From a checkpoint of a small transformer trained on Wikipedia: tied embeddings.
Each number is 128 + 24 x the weight over its row's rms, rounded and kept within 0 to 255. Layers, rows and columns count from 0. The size above them is the row's rms in percent of the matrix's.

# layer 6 attention query, 64x64, rms 0.0671, rows 0-31, columns 0-63
size [ 95  77  89  82  93  91  77  94  83  92  93  91  86  80  99  86  87  79  80 103  96  94  97  85  85  81  85  90 100  92  95  93]
[[135 123 110 158 113 114 140 147 112  95 137 116 123 138  65 150 136 131 107 106 123 148 111 131 111 140 161 133 138 132 130 124 118 121 100  98 156  97 101 130 148  57 140 149 153 165 107 154 152 118 124 172 128 171 156 135 103 132 148 130 139  82 137 181]
 [125 104 158 159 125 137 101  95 151 134 116 122 152 131  98  80 125 113 130 104 107 112 157 166 139 110 123 112 120  87 103 128 158  98 149 110 120 133  83 120 154 159 111  67 128 157 130 169 148 159 122 179  99 153 125  99 124 141 133 120 167 136 135 131]
 [126 102 161 132 120 115 107 123 154 183 115 120 127 114 142 161 156  76  92 167 158 118 126 147  93 117 129 133 107 137 153 112 119 132 100 141 111 143 136 101  98 141  79 118 136 158 117 173 133  97 140 142 166 108 154 138 137 159 166  89  98 149 125 135]
 [117 107 143 137 121 106 182  98 123 132 133 103 135  72 140 146 143  99 154 164 150 120 138  78 127 114 171 114  73  99 166 136 148 189 128 127 126 100 114 154 174 140 132 105 108 132 134 149 134 145 120 124 169 132 117 121 133 134 138 138 154 134 140 105]
 [113 136 179 167 127 136  95 123 127 148 152 172 165  98 108 174 110  95 139 131 122 117 111  73 122 100 120 126 127 124 126 118 110 152  87 176  95 101 153  86 120 130 150 148 116 145 125 116 121  97 138  96 142  93 115  95 134 125 131 130 135 110  97 158]
 [113 171 135 147 135  80 123 140 116 118 111 169  93  97 185 176 140 102 129 132 103 157 136 116 106 120 130 136 132 142 113 119 118 131 100 129 159  88 169 137  82 159 126 115 131 138 138 140 119 121 127  90 138 152 102 112  96  85 139  99 147  98 162 136]
 [128 142 112 139 139 147  80 125 108 127 118  85 151 111 100 118 102 137 145 146 110 170 176 111 120 139 158 142 155 135 122 124 142 126 119 140 112  92 137 117 129 156 124 169 136 125 118 113 146  86 175 102 129 110 186 119 106 183 150 146  73 129 118 129]
 [ 96 150 136 129 117 163 143 187 159 113 149 104 142 111 103  93 137 133 100  84 155 140 134 118 126  99 122 119 101 139 152 114 155 121 136 186 114  90  96 161 132 135 113 145 126  98 108 150 147 173 114 129 185 129 119 139 141 173 140 131 114 130 141 141]
 [100 136 111 132 168 128  91  69 123 174 142 130 130 113 129 110  78  89 170 126 165 142 143 121 136  82 166 158 141 108 120 112 143 183 116 152 154  83 143 129 118 117 101 116 115 127 132 139 137 106 132 134 152 133 116 118 163 112 153 114 136 101 143 111]
 [125 118 132 174 115 165 155 112 140 152  80  87  97 130 100 119  96 126 146 142 188 157 166 149 129 128 158 157 156 175 142 116 109 126 129 156 102 133 132 124 112 127 100 126 136 116 124 117 117 124 158 112 158 141  71  80 119 122 131 144 146 102 128 126]
 [155 120 105 155 102 137 131 133 148 131 140  71 141  71 150  82 130 100 151 174 168 139 145 132 139  99 119 116 149 150 125 152 148  89 146 128 105 151 145 114 169  82 102 117 118 150 124 138 104 137 135 161  85 112 158 128 106 109 113 114 122 120 103 118]
 [117 141 113 131  93 130 128 111 110 143 155 164 107 140 138  99 137 131 131 156  64 122 188 137 134 144 140 109 118 168 138 102 108  99 139 134 136 160  98 112 152 121 153 107 130  89 144 154 121  79  77 142 142 122 182 137 117 139 119 103 148 154 151 126]
 [140 123 105 110 124 114 116  98 157 151  98  93 111 117 124 180 106 137 101  99 122 143 133 114 105 135 131 118 126 108 147  86 131 141  95 148 105 153 178 134  87 129 185 131 172  93 121 140 126 180 133 140 120 115 140 134 141 158 127 166 117 174 108 134]
 [109 144 124 164 152  85 113 118 142 110 145 106 142 137  92  98 109 113 150 138 142 142 114 130 113 166 128 134 173 126 149  67 122 112 130 158 139  83 159 105 116 118 141  97 130 100 130 143 117 151 113 108 104  70 134 152 112 153 132  92 134 176 103 102]
 [ 76 152 146 147 129 132 128 111 153 169 135  83 143 131 141 144 103 148 137 131 116 131 143 143 138 110 142 138 128 121 169 150 106 124 121 113 114 124 197 131 123 108  67 155 136 132 129 170 136 186 165 100 146 133 143  90 118 134 115 138 133 101 153  94]
 [129 161  90 115 150 168  74 138 141 169 116 130 120 137 117 139 139 105 163 121 124 107 146 126 123 156 107  84 130 128 131 105 145 125 104 104 130 108 129 123 139 139 128 184 165 114 117  73 116 154 143 132 126 159 112 122 191 127 174 105 118 113 154 132]
 [117 128 150 141 144 105 165 155 133 135 134 169 153 167 113 111  73 131 135 119 123 112 166 128 154 109  74 134 145 149 101  89  96 126 142  92  70 139  97 126 176 147 136 161 138 125 133 103 153 148 123 123 125 117 153  99 133 106 135  97 140 108 115 152]
 [138 137 144 153 136 111 140 133 148 121 153 167 146 128 159 121  80 107 112 100 137 148  94 117 119 158 176 129 133 145 144 145 200 132  92 107 123 112 119  91 126  77  82 131 132 123 129 168 121 108 164 154 128  87 121  87 131 121 123 134 110 118 128 133]
 [119  90 148 148 176 104 134 149 178 156 123 147 132 133 121 106 140  82 105 129 119 114 153 101 150  91 151 119 163 101 148  88 143 145 145 105 123 124 161 118 128 132 101 108 140 121 144 134 130 155 114 135 161 107 125 123  73 112 184 128 127 133 158  84]
 [159 119 115 158 112 132 101 125 121 123  90 166 164 128 130 140 138 104 141 117 136  97 159 119 137 120 108 161  99  98 151  99 157 150 108 124 119 118 212 130  98 131 130 150 147 110 137 113 107 132 137 171 126 150  86 101 137 172 123 144 117  88 143 104]
 [146  90 135 160 107  96 107 135 152 138 126  97 146 152 135 114 101 109  96 125 115 148 165 112 147  96 110 141 139 153 157 150 122 136 135 107 148 128  89 106  77  94 187 139 108 128 102 146 158 152 106 128 108 154 155 114 161 120 179 143 119 115  98 111]
 [155 128 106  96  93  91 121  96 189 168 134 160 118 130 124 143 141 138 119  85 133 160 121 154 130 152 119 151 147 170 137 131 140 120 132 127 126 111 150 111 137 146 103 131  90 164 111 127 109 121 125 122 139  91 136  66 156 159  94 146 151  85 116 132]
 [115 125 130 141 132 123 102 132 146 146 152 107  98 121 120 134 100  99 141 139 127 121 144 111 137 119 139 138 126 169 174 142 145 121 203 161  95 119 136 115  64 160 133 134 115 146  80 138 106 124  98 128 109 153 137 160 118  85 100 148 123 140 181 136]
 [137 137  85 135 119 109 130 150 137  76 143 113  84 122 124 116 150 110 105 131 121 170 130 117 138 148 142 138 103 183 140 133 121 169 164  75 151 156 100 139  99 100 148 116 147  87 122 127 116 110 153  91 115 120 144 149 122 133 164 102 125 104  81 139]
 [105 126 179 115 121 139 129 152 157 161 157 153  99 130 137 136 120 110 135 143 114 160 116  99 127  99 153 145 124 154 152 136 127 117 118 170  83 119 142 131 126 131 107 114 113 124  79  53 135 115 138 129 168 140 139 109 145 151 170 111 186 116 114 128]
 [121 156 149 135 112  99 168 122 177 131 124  89 159 153 136 179 137 136 139 105 149  95 145 130 162 145 115 104 120  92 104 117 147 150 110 138 100 130 144 147 119  89 135 137 152 106 100 112 107 108  95  85  81 139 108 109 146 127 107  90 146 105 151 155]
 [120 123 127 122 130 125 165  78 132 145 115 133 117 116 188 113 138 140 127 157 114 104  91 126  90 111  87 126 169 120 142 112 145 129 110 132 140 125 167 141 157 123 113 157 178 150 141 144 129  89 140 134  93  93 100  82 132 124 164  91 132 109 144 165]
 [ 95 106  90 157 101 174 134 119 185 179 138 121 116 117 130 134  80 113 132 146 110 145 115 119 141 142 120 116 150 102  98 122 105 143 153 118 129 127 106  94  93 119 150 147  94 105 105 132 108 134 149 106 175 137 108 127 150 142 157 158 153 134 159  88]
 [117 120 128 139 120 129  71 136 172 114 165 112 134 150 110 118 172 130 106 163 115 144 143  97 124 125 119 141 160 136 145 125 106 127  77 123 106 152 124 130 128 161 157  99 126 109 124 121 134 182 144 106 140 176 149 122 156 116  83 152 140 154 174  97]
 [124 168 101 172  64 180 122  86 143 146 122 142 161 153 131 162 112 120 114 155 137 140 132 147 101  84 102 135 124 128 141 119 119 111  65 146 109 100 109 156 128 158 117 115 137 158 111 115 132 116  98 132 148 124 113 101 114 154 125 126 119 169 126 122]
 [124 119  85 147 163 160 171 107 142 115 131 141 104  97 164 159 147 131 106 150 132 101 128 157 111 114  86 156  87 140 159 122 170 133 129 143 146  91 161 137 138 131 133 132 102 104 138 148 143 151 111 119 132 148 177  95  83 138 156 161 107 151 137 131]
 [141 149 103 130 165 121 124 139 130 134 147 138 117 107 122 134 108 128 100 154 109 154 115 137 145  88 127 130 102 104  73  97  93 158 108 145 170 132 153 109  98 137 169 139 106 121  96 102  72 138 167 159 164 123 129 117 122 135 163 141 136  85 114 163]]
# layer 6 attention key, 64x64, rms 0.0681, rows 0-31, columns 0-63
size [ 94  79  97  83  94  86  80  87  76  88  90  85  88  84  96  90  82  77  85 100  95  93  98  80  84  84  83  92 108  96  86  94]
[[166 114 110 171 118 125 130 126  94  83  99 116 142 139 111 117 111 100 110 167 130 141  61 131  82 128 146 164 118 163 120 119 113 112 165  89 144 116 132 105 157 118 142 158 164 149  91 133 131 119 132 126 155 176 147 153  99 137 123 116 135 107 120 130]
 [ 84 128 133 150  99 172 103 124 183 153  87 159 156 129 128 117 121 134 125  89 118 115 117 118 130 140 158 137 144 119  94 145 147 111 109  96 111 138  83 131 131 148 135  74 129 140 118 148 144 141 122 154 128 170 124 109 121 121 105 103 187 147 152 165]
 [122  93 159 145 109 137 147 141 174 135 103 128 100 109 136 165 149  94  99 129 146  84 139 127 149 138 159 145 105 159 145 144 101 124  73 140  88 139 121 122  99 121  87 136 106 141 134 129 146 113 154 118 146 112 154 122 169 157 150 100 109 133  74 107]
 [ 84 118 124 147 131 110 131 119 145 145  90 113 127 107 148 142 143 131 125 154 142 138 158  68  84 114 128 145 109 127 161 111 142 199 137 167 129  83 106 138 130 119 162 109  92 122 165 151 143 143 114  93 166 116  89 101 139 115 127 124 144 126 116 114]
 [107 112 171 162 121 122 118 103 115 147 147 163 143 108 109 155 107 122 118 167 142 133 123  95 150 105 107 121 184 118 145 105 108 165 126 142 132 140 166 142 118 181 137 137 122 144 114 142 151  88 101  75 159  64 152 117 142 131 137 123 132 117 122 140]
 [137 152 107 161 103  99  80 112 107 103 117 157  79  86 141 170 122  96 114 166 135 179 167 111 152 127 114 123 115 120  88 114 116 131 142 125 124 106 161 156  89 128 109 124 114 135 133 119 148 151 134  84 139 149 121 127  92  98 165 129 124 136 146 124]
 [ 91 146 117 122 127 146 125 121 101 133 124 111 149 113  90 119  87 126 140 108 148 131 170  92 150 130 140 149 129 142 121 150 125 124 110 103 151 112 150 129 169 193 111 138 129 121 105 113 112  85 179 100 112 111 185 125 135 186 153 124 134 106 115 105]
 [ 80 143 145 106 146 149 151 183 142 142 128  87 136 115 105 105 116  93  86 129 152 140 108 118 112 124 120 167 116 140 131 110 153 117 171 183 133 116 128 166 155 151 130 117 123 115 111 117 156 171  99  99 159  76 136 123 138 142 154 115 112 115 142 137]
 [ 93 120  86 161 152 133  95 118 138 154 137 134 100 126 145 155  89 101 147 108 153 143 173 131 151  85 183 146 117  96 105 135  71 165 115 130 148  75 148 117 119 139 119 120 111 120 134  91 150 104 134 136 115 133 122 134 145 134 136 139 156  95 149 137]
 [130 145 186 155 105 150 159 108 106 153 106  99 121 108  91 106  91 121 119 132 164 134 130 165 124 121 149 140 137 178 133 126 112 140 123 151 122 152  97 134 120 146  85 111 161 135 113  93  95 142 135 104 150 125 102  90  93  94 139 139 168 111 163 129]
 [133 173 142 122 114 137 104 150 161 126 147 116 128  83 114 123 133 146 152 116 132 105 128 122 151 100 146 150 145 139 154 183 115  83  88 158  82 137 131  71 146 105 140 136 136 104 153 156 107 116 141 143 119 135 120  78 149 109 130 123 181 130 117 155]
 [112 115 155 115  91 130 131 122  98 153 159 158 108 148 153 101 134 137 113 159  74  96 163 104 122 156 164 131 111 169 133 130 100  66 159 131 132 136 104 114 131 142 130  97 131 101 171 149 108 120  92 144 128 133 180 135 137 137 156 144 126 134 109 112]
 [125 134  99 145 146 135 158 113 164 119 110 102 107 123 118 121  78 122 109 113 136 134 111 112 162 146 135 124  96 187 182 103 150 170  97 125 121 157 183 156  92 158 153 117 132  84 113 144 125 155 137 120 107 113 132 136 122 123 127 138  87 113 111 104]
 [ 92 137 141 168 128  83 136 150 161 128 166 141 129 143 122 149  97 124 146 120 134 116 140 124 142 139 119 130 156 151 148 107 105 102  81 123 152  92 163  94 138 146 129 114 124 109 154 148 128 145 165 106  65  93 131 164  92 131 147  96 126 153  90 109]
 [ 96 157 126 144 131 123 126 130 141 142 117  86 142 141  92 149 107 174 161 125 127 142 162 142 141 141 148 146 117 131 171 138 101 127 126 113 110 132 168 134 107 120  90 145 105 124 111 135 138 156 154  73 152 149 151  68 113 112  91 149 152  95 167 104]
 [143 159  74 149 145 170  99 131 122 164 117  92 140 142 120 133 115  74 144 160 136 109 151 133 150 149 145 107 158 102 144 107 158 132 115  86 121 124 144 140 138 147 117 170 156 122 106  79 125 149 112 145  88 104 154 112 154 114 146 107 137 134 170 137]
 [123 134 162  80 117  94 165 130 126 152 143 141 149 152 169 107 100  98 122 123 102 104 123 131 125  96  85 106 144 144 110 128 107 140 170  67 124 134 133 138 176 151 120 138 151 142 135 122 128 144 130 116 146 120 170 118 114  95 153  97 159  90 127 165]
 [148  97 146 142 124  75 105 130 141 113 130 153 141 108 165 115  90 104 127 158 105 163 120  98 127 153 168 176 143 139 116 159 144 149 131  94 122  96 165 106 135 101  63 144 136 115  90 156 123 115 166 143 135 130 135 107 140 139 107 104 101 139 128 125]
 [ 86 116 157 135 167 125 167 158 167 145  95 145  91 100 158 200 146  88 107 127 111  91 151  95 140 130 150 122 157 108 135 121 132 102 132  95 113 125 150 115 130 134 125 136 140 110 115 110 119 162 145 102 117 152 119 155 109 102 160 141 153 110 130 110]
 [152 121 126 137 110 152 139  99 149 118 108 159 146  94  88 132 131 118 139 155 145 116 179 117 141 125  99 177  95  74 156 126 171 143 125 124 122 136 165 122  94 134 138 132 145  97 130 127 149 149 129 164  93 145 100 114 133 150 124 119 127  63 148  99]
 [130 120 155 140 114 101 132 141 129 126 136 123 138 160 169 147  97 144  70 109 114 120 114 112 156 108 117 141 142 151 158 148 119 114 124 106 147 159  99 122 129  87 190 142 115 144  98 139 151 144  97 126 115 167 148 108 150 112 182 173 133  82 114 118]
 [165 118 117 108  70 107 159  65 175 148 128 133 109 104 125 112 136 107 125 114 144 167 125 149 126 138 137 133 178 170 115 155 164  96 137 110 134 134 126 124 128 133  95 128 110 147 111 157 130 141 116  96 133  90 115  91 169 149 102 149 144 105 126 120]
 [120 140 149 139 131 123 132 131 139 158 140  83  95 100 103 139 122 103 133  95 131 115 145 102 133 104 105 165 151 139 128 139  99 125 189 167 100 123 114 103  65 116 113 101 139 151 141 142 151 129 116 141  96 152 184 106 115 103 142 174 109 131 151 144]
 [155 140 147 135 129 111 136 142 102  88 162 127  80 127 129 123 141  98 111 114  88 153 138 130  98 131 139 100 122 161 169 147 130 155 141 113 152 168  89 157 101  78 138 142 171 112 137 130  99 147 130 135 117 136 140 144 160 159 170 149 149 117  81 146]
 [112 123 182 123 114 153 137 125 138 161 145 147 115 131 101 136 125 101 119 149 124 187 133 125 119  96 126 105 165 157 151 128 128 129 142 149 107 105 133 135 124 136 120 111  89 114  68  65 176 110  99 118 149 120 140 107 133 125 158  99 162  97 105 147]
 [188 113 148 166 139 142 162 126 183 112 127  93 170 170 155 140 125 148 127 127 136 119 155 137 138 161 120  92 125 104 123 115 141 110 154 148  91 102 133 137 110 113 153 152 125 123 124 128  95 114  78  98 122 139 131  92 121 111  97  99 145 106 142 163]
 [130 103  79 138  92 107 120 121 144  96 116 140 105 137 163 137 123 142 124 158 107 127 146 145 112 116 131 100 151 158 133 134 117 106 117 154  94 123 140 121 170 134 111 171 155 144 115 127 140 103 166 120  98 105  77 133  94 118 128  79  86  94 142 179]
 [102 107  91 158  94 167 152 135 187 140 164 122  93 104 115 137  89 105 123 149  93 123 134 147 142 160 115 117 157 119 118 149  96 132 140 121 118 174  98 120 117 116 159 146  98 122  89 128 124 108 145 119 142 145 134 111 143 117 154 158 154 160 172 110]
 [112 123 126 161 148 125 114 128 136 116 148 105 131 125 116 123 168 133 114 147 119 164 139 105 142 134  84 140 175 124 126 106  98 129  59 138 128 151 127 141 104 145 151  79 133 100 116 123 132 166 106 111 121 162 169 127 167  99 115 160 171 129 162  91]
 [130 131 144 180  71 196 124 106 167 169 109 110 141 117 140 154 108 140 123 149 153 165 115 146 134  80 111 151  95 136 132 125 108 125 110 122  94  99 107 156 145 159  88 133 127 128 115 115 114 161 128 117 129 124 107  94 128 163 130 145 123 147 115 111]
 [127 126 102 139 158 155 134 113 115 116 145 129  83  73 144 144 126 118 129 141 140 112 126 159 104 114 103 134  80 144 159 149 182 134 115 156 136 115  99 135 134 126 100 146  84 101 128 145 147 158 124  99 133 118 143  83  82 141 131 171  76 143 133 146]
 [124 137  84 117 134 122 162 117 136 108 126 159 101 122 116 160 112 110  77 178 106 151 121 162 129 119 131 139 123  77 109 131 113 163 139 122 155 170 155 103 113 158 162 114 131 100  95 136 121 119 160 141 131  96 133 115 127 137 169 133 164 132 119 185]]
# layer 6 attention value, 64x64, rms 0.0675, rows 0-20, columns 0-63
size [ 95  98 120  97 111 104  84 102 100  85 118 102  95 119 117 105 100 102 107  99  82]
[[102 120 112 110 158 183  85 137 155 128 136 145 136 120 132  91 130 169 135 126  86 109 127 123 140 111 137 112 102 116  84 101 117 119 186  87 174 153 115 113 123 132  82 128 151  83 128 149 137 143 135 115 148 140 126 108 131 128 134  96  98 138  88 111]
 [144 143 108 134 136 172  92 125 131 125 123 189 134  99  98 104 150 129 114 146 108 147 160 164 111 108 102 162 129 125  87 115 120 121 144 109 119  89  90 127 150  93 136 157 114 126  69 178 125  98 150 127 138 144 138 148 122  91 153 130 118 153 122 104]
 [132  71 143 137 144 112 120 168 132 118 111 181 121 145 114 124 154 165 144  89 138 167 134 147 143 108 129 154 140 122 169 142 119 133 120 124 165 120 131  99  74 122  77 109 106  95 115 108  89 128 152 110 116 146 161 129 121 167 144 127 127 144 144  91]
 [125 177 109  70 114 102 137 160 106 113 148 186 142 130 168 167 124  96 122 122 141 159 101 133 128  92 120  92  89 133 132 130 131  85 178 138 137 126 111 125 162 127 119 159 128 111  92  98 122 136 126 164 120 135 126 149 141 166 108 141 121 125 121 140]
 [135 153 173  92  91 132 158  94 150 115 116 102 142 142 150 165 114 169 120 124 125 131 116 115 140 138 118 128 154 106 133 154 117 158 134 148 182 132 129 137 142 141 117 137 100 123 130 130 136 140 167 143  94 112 145 125 136 131 147  88 163  74 121  53]
 [110 142 147 103  95 125 129 116 165 118 143 118 108 134 162 112 153 112 132 154 155 145 129 130 144 125 103 154  97 139  97 154  88 144 140 101 120  74  74 112 109 145  89 166 104  77  96 144 171 142 126 148 144 130 145 146 141 128 126  84 140 157 140 137]
 [123 101 142 175  98 144 127 122 108 144 132 138 110 100 176 142 146 121 142 120 170  92 131 156 156 165 127 112 126 108 117 129 110  93 115 168 163 150 138 166 143 115 100 142 128 140 112 121  80 107  92  84 149 112  88 109 132 100 142 128 117  92  98 112]
 [136 157 120 136 127 139 157 134 177  60 147 128 114 167 157 142 159  80 130 133 123 134  96 139 136 156 139 154 159 111 110 127 141  90 151 148 108 108 116 153 110 117 133 111 110 117 135 120 121 138 109 155 124 113 146 155 140 158  57 132 154  81 131 127]
 [124 108 150 152 112 114 142  86 140 134 124 101 119 132 127 129  88 138 124 111 105 134 151  53 100 168  98  94 143 141 133 126 121  80 132 139 127 168 113 127 131 102 119 127 124 138 116 119 149 100 104 128 140 113 147 151 147 113 151 190 103  86 162 166]
 [104 158 111 138 124 169 139 116  97 147 121 108 122 127 152 122 128 120 148 150 172 138 131 144 155 109 148  85 134 102 120 165 134 112 168 139  54 123 105  77 140 112 136 130 140 110 112 107  87 138 144 113 134  85 109 145 121 116 155 108 166 125 130  83]
 [124 162 118 140 135 131 129 143 141 138 120 131 175 171 120 127 119 136 102  97 118 145 107 126 184 166 135 128 168 134 117 120 100 123 103 160 147  99 109 137 122 110  66 103 151 111 126 124 116 143  71 154  87 135 102 132 146 154 152 168 151 127 105  99]
 [120 136  96 127 112 158 114  71 123 144 113 112 103 151 148 143 132 138 112 152 101 154 110  94 146 108 166 109 110  99 123  90 186 114 133 153 123 142 110 120 137 140 130 133  96 158  87 145  65 128 152 161 123 136 134 143  86 118  94 144 150 103 138 117]
 [116 102 120 118 124 153 175 157 104 153 137  84  93 135 181 129  78 103 151 131 157 130 130 123 121 115 114 154 173 122 132 120 129 188 114 135 129 154 142 111 107 128 165 128 126 108 101 139 108 127 161 124 117 118  62 153 143 145 121 122 116 153 110 104]
 [ 70 128 101  95 131 142 141 128 126 109 114 107 155 165 161 127 116 115 112 137  92 142 154 114 108 168  85 144 108 134 113 190 157 107  72 140 113 168 167 127  92 129 125 123 133 102 140 135 104 172 131 140 122 129 105 148 128 159 125 138 152 141 127 124]
 [182 129 121 101 139 108 162 121 149 121 120  94 115 129 130 118 130 154 160 115 145 128 135  93 125 132 134 142 146 112 165 112 120 115 193 130 116 144  64 123 163 160 102 128 137  92 123 166 113 128 110 144 144 112  78  89  91 114 146 146 127 111 133  93]
 [112 135 135 132 197 137 119 113 110 148 126 115 111 120  77 103 124 166 107 170 117 140 137 142 160 133 107 128 124  86 144 144 163  79 133 122 129 122 111 125 116  56 101  98 123 126 138 115 109 170 120 160 107 119 108 112 132 149 150 134 117  86 130 147]
 [122 121 117 158 152 173 124 106 117 114 176 150 109 172 174  90 105  65 143 132  98 162 109 146 152 157 138 140 101 137 144 117 138 145 113 133 159  96 119 109 137 132 139 146  81 121 114 147 138 110  99 158 111 104 119 127 143  81 110 128 109 132 137 153]
 [ 99 102 155 160 137 134 132 115  98 136 150 120 113 131 152 170 135  82 157  87 128 117  63 115 150 145  98 136 110  92 157 149 119 119 124  94 128 154 124 150 155 125  95 158 124 149 125 129 138  99 102 119 112 104 135 172  93 127 162 161 115 113 157 107]
 [156 121 156 156 161 102 114 100 111 103 166 136  89 127 148 127 110 132 168 140 126 134 109 134 136 122 118 148 107 138 123  78 149 178 118 130 137 111 140 111 164 158 147  93 121  34 150 144  97 113 125 130 135 150 136 120 148 121 139 108 107 138 146 115]
 [124 168 132 111 126 154 106 156 104  81 132 119 102 148 177 135 104 134 141 128 144  91  99 124 142 123  95 142 199 135 147 145 146 124 113 157  65 103 116 178 108 119 107 104 111 124 165 125 118 129 125 119  96 121 146 118 101 114 149 131 140 161 119 118]
 [137 158 102 178 145 105 131  98 125  86 136  89 137 130 131 149 122 130 160 133 152 115 141 116 118 116 127  66 130  98 149 132 148 126 100 155 110 107 104 122 105 108 139 157 142 133 127 111 201 146 137 110 128 141 128 140 138 150 134 124 200 140 157 106]]
# layer 6 attention output (transposed), 64x64, rms 0.0833, rows 0-19, columns 0-63
size [ 94  96 102 100 102 107 103  98  96  90 111  95  93 113 106 111  98  91 107  98]
[[121 122 132 146 119  73 158 142 113  92 103  85 119 124 126 145 112 109  98 149 157 153  90 120 119  80 132 142 102 146 188 147 115  94 137 184  82 106 131 129 123 154 158 137  96 132 123 118 112 119  89 100 115 122 118 118 116 103  97 142 131 134 138 114]
 [120 102 128  89 137  85 143 133 137 110 118  59 133 102 150 128 103 124 132  83 162 111 122  98 123 150 142 113 111 137 178 107 132 106 131 140 134 122 179  99  88 150 115 133 133  97 148 119 121 117 104 138 115  87 136 149 108 163  83 106 102 137 121 150]
 [ 97 132 133 126 136 162  87 110 131 122 114 111 147 118 170  98  68  99 147 149 121  84 120  80 124 142 116 112 133 118 112 129 140 125 157 148 106 120 150 129 157 159 177 147 149 167 116 124 158 150  99 160 135 109  81 114 151 100 145 138 160 116 138 143]
 [155 110 145 164 184 142 114 107 172 134  94  88 130 130  89 121 105 150 147 149 135  94 139 153 129 151 129 161 140 121 135 107  94 144 101 123 128 125 179 119 111 124 134 119 112 149 161 169 130 133 134  66 153 108 130 111 112  88 139 137 140 109 158 107]
 [118 125  78 155 146 130 121 120  99 115 172 166 123  98  98  94 116 121 157 156 149 142 110 114 118 152 135 131 103 169 108 111 140 120 115 143 112 123 141 163 110  94 141 166 131 144  98 129 114 125 120 132 149 147 131 122  68 139 114 141  81 170 128 186]
 [140 113 135 142 167 142 105 123  64 114 122  98 154 105 115 118 125 117  89 129 137 148  93 130  89 125 157  86 145 127 136  74 154 139 147 117 150 151 152 132 130 118 169  99 177 119 135 139 109 147 124 150 133 100 124 144 101 125  88 169 115  99 103 108]
 [176 153 142  90 161 127 161 114 107 147 139 155 128 150 103 133 119 142 138 128  92 198 138  96 134 127 143 132 180 172 133 123 153 162 134  96 124 109  91 127 134 120 155 130 136 137 137 107 177 157 159 149 139 137 150 134 135 162 126 120 120 144 161 108]
 [112 126 136 142 154 144 141 130 147 195 126 130 136 165  93 130  71 175 102 155 155 118 143 132 170 108 136 127  84  99 132 103 124 163 100 103 114 147 122 107 142 135 123 143 122 112 154 148 126 128 136 123 153 132 143  85 105 133 165 163 127 174 105 116]
 [132 134 122 105 149 172 134 106 132 135 122 191 133 115 141 149 163 115 152 149 117 138  97 159 141  87 140 156 104 124 133 147 140 172  83 139 119  92 149 150 151 140 114 106 132 124 121 108 122 169 158 154 125 157 116 120 110 128 107  83 116 170 100  84]
 [173  98 109 121 116  69 139 125 134 121 158 154 154 138 118 137 150 122  58 139 110 117 133  90 110 129  82 115 143 139 147 115 121 147 137 116 175 147 151 201  96 135 130 128 136 121 120 174 147 151 115 145 125 132 119 129 147 127 111 123 152 138 159 136]
 [117 112 145 152 107  91 138 155 139 138 161 151 108  91 154 133 131 112 124 171 128 102 148 117 109  94 118 140  97  90 139 162 126 130 151 105 126 142 148 112 138 110 186 160  96  97 173 150 134 112 181 134 154 124 156 124  98  97 135 115 156 104 150 141]
 [143 133 118 110 168 110 173 125 150 126 107 153 122 122 114 105  86 117 117  95 135 101 151 139 115 144  41 141 116 138 117 108  75 134 104 122 139 104 139 116 140 110 134 118 176 124 157  96 151 131 119 113 112 130 119 126 129 140 132 102  85 171  97 150]
 [147 116 164 156 169 126 110  85 140  84 142 152 140 146 109 127 146 107 124 133 112 166 111 112 126 134 141  90  92 128 107 110 135 102 117 127 157 126 107 185 116 141  89 159 162 142 128 106 122 127 110 164 191 105 128  96 120 143 142 110 127 112 166 145]
 [162 159 147 135 138 113 121 158 138 151 131 165 130 105  89 131 134 143 102 151 126 104 111 131 132  62 170 102 152 106 125  85 124 157 149 129 154 118 111 139 167 130 144  91 128 160 126 105 111  87  68 118 148 118 141  89 130 125 149 104 145 109 136 133]
 [109 118 130 166 120 119  96 133  64 168 126 147 145 116 124 123 108 120  95 169  88 175 115 134 106 139  92 138 125 137 110 137 122 113  88 119 134 124 143 127  77 119 166 149 100 126 136  91 124 101 153 127 134 148 146 168 187 155 117 117 128 135 112 123]
 [124 102  96 119  80 108 101 134 158 117 127 160 146 115 172 159 117  90 136  86 119 111  91 108  98 123 146 126 164 140  95 128 107 193 112 114 141 136 112 115 135 165 148 126 120 124  96 159 153 114 154 114 151 116 145 141 144 107 149 127 155 167 101 121]
 [122 129 152 104 123 126 154 124 171 123  99 128 154 113 131 148 178 137 112 158 173 112 176 148 117  96 100 135 153 127  86 121 134 135 102  87 106 123 144 147 116 141  97 138 174 134 176 128 135 160 175 137 154 146 119 143 108 164 140 163 117 107 132 115]
 [145 113 114  89 100 130 125 126 126  99 148 154 126 112 137  87 117 127 109 166 124 144 158 128  85 110 137 120 137 206 109 106 132 126 106 144 116 117 101 101  77 121 130 141 125 118 122 144 130 149 151 141 165 135  97  72 141 137  85 104 120  91  98 139]
 [126 111 117 128  94 153 133 126 123 127  92 102 142 137 107 110 115 117 138 132 133 137 163 149 106 116 135  98 133 129 133 135  87  81 128 100 105 117  74 140  85 120 106 152 123 211 120  61 135 127 143 147 135 133  87 132 112 122  82 132 120 124 123 122]
 [166 124 122 134 106 108 144 142 151 141 160 116 161 159  77 120 152 126 126 125 128 142 123 154 143 143 161 110  91 128 101 120 112 159 132  66 159 150 124 122 160 111 198 143 128 140 102 143 116 122 116 120 156 158 143 124 137 154 140 118 140  69 103 141]]